Part of a small language model's weights.
Training: a variant of SOAP for these matrices, 2670 steps.
Each number is 500 + 50 x the weight over its row's rms, rounded and kept within 0 to 999. Layers, rows and columns count from 0. Numbers have three digits each. The size before them is the row's rms in percent of the matrix's.

# layer 14 attention value, 128x160, rms 0.0417, rows 103-127, columns 80-119
116:523485472508379496494415438359527543513536575429494521551448514440473495492466481443450536478495509416545496569453483486
117:501456502414493568532494470467416482545584502579528478541400537441416503511484490557441414451424473505533624489520551524
112:367474442480437424503455535550497505550561454572465503472491512465514567532514439531388556536475565514566470437583446559
106:452466499541471443509486527494494471385553484503483551461485564567553487509520578563657512558482446579443482469440454425
115:513455499504479543521510545497584508549574522527413560415463516460575400538488516487554516530451517516406532482510498461
113:515533554518403421551533457495601536533482570566427494492593436553452512551513447515472456602389521550581531515462450439
107:523461430572512486520546532597489416500501443392484517528470443554490536486476389438502455502492514483410575483582424468
110:444454426477444520453437524496434532485459505482444526488628489504454445488435493468441496487544487549582629504481477563
119:490556456476419487483588484538445489528397442445513538478447501427537490494501479501507502509577494533513522370508578469
120:512588515484520482533472458473463527487523524540550510524510423475513520421566451452510484501484536572507555529545441595
112:538498489497560442536600497420573488564431592578425475472568564404483532503482477469408469514573522532522568552516467474
114:584510488513456519484508535419553465449526514511496542584521388518539529523504518486527589461538495589521520537483468516
112:537421403573502421593541570582598517513481509422574484459488553482579477564475499499441425499636497455489557518533508466
113:420546499528526358501467488559524464381507486511449505460534589473412500582469469449526511485466553526485542519460559437
123:512619434582500515487524528495491465477492528411562608432432473530520421401454506504552511377449457448522462514545499500
112:519473543516527438436434469563450547445465532396502523540611565446556463454416511543537438561614558524576438584504456600
104:513478547491513546465574589436412521456514432445538475507499511529508426459566573435398550441485450511518508411467389469
119:535519518541491365546428456476485523511508524423546440535463528582482533507537451484509420538587442516426461482451483433
113:476530520493482518523406532475522567438440556543414461439506481463439501527553444609517466453462454504432432538566531492
117:459568472566570479469529525509481527569571555515482506580525492461482596494482480499436491551523406603550573491388583432
113:520332470560515501499526457606471492539517504568458533502455487548530512542518530539550365431437572545523494473447421504
116:470537529393472500488420556488473505490465451508574540563442453452496474511571518476522477515541487546378499515552551548
104:468496513493502548506501517379568509496430521409520506543553552436499482513509384598510507490555565507508494416417559560
107:581625568522563433549592515501545585402444521449482521466459516501524459502521501445536482409515550437505517455426455529
109:441536407460429489518492441494531464585518531482454463439501478494548492538524529496517487442443485515449479601503482539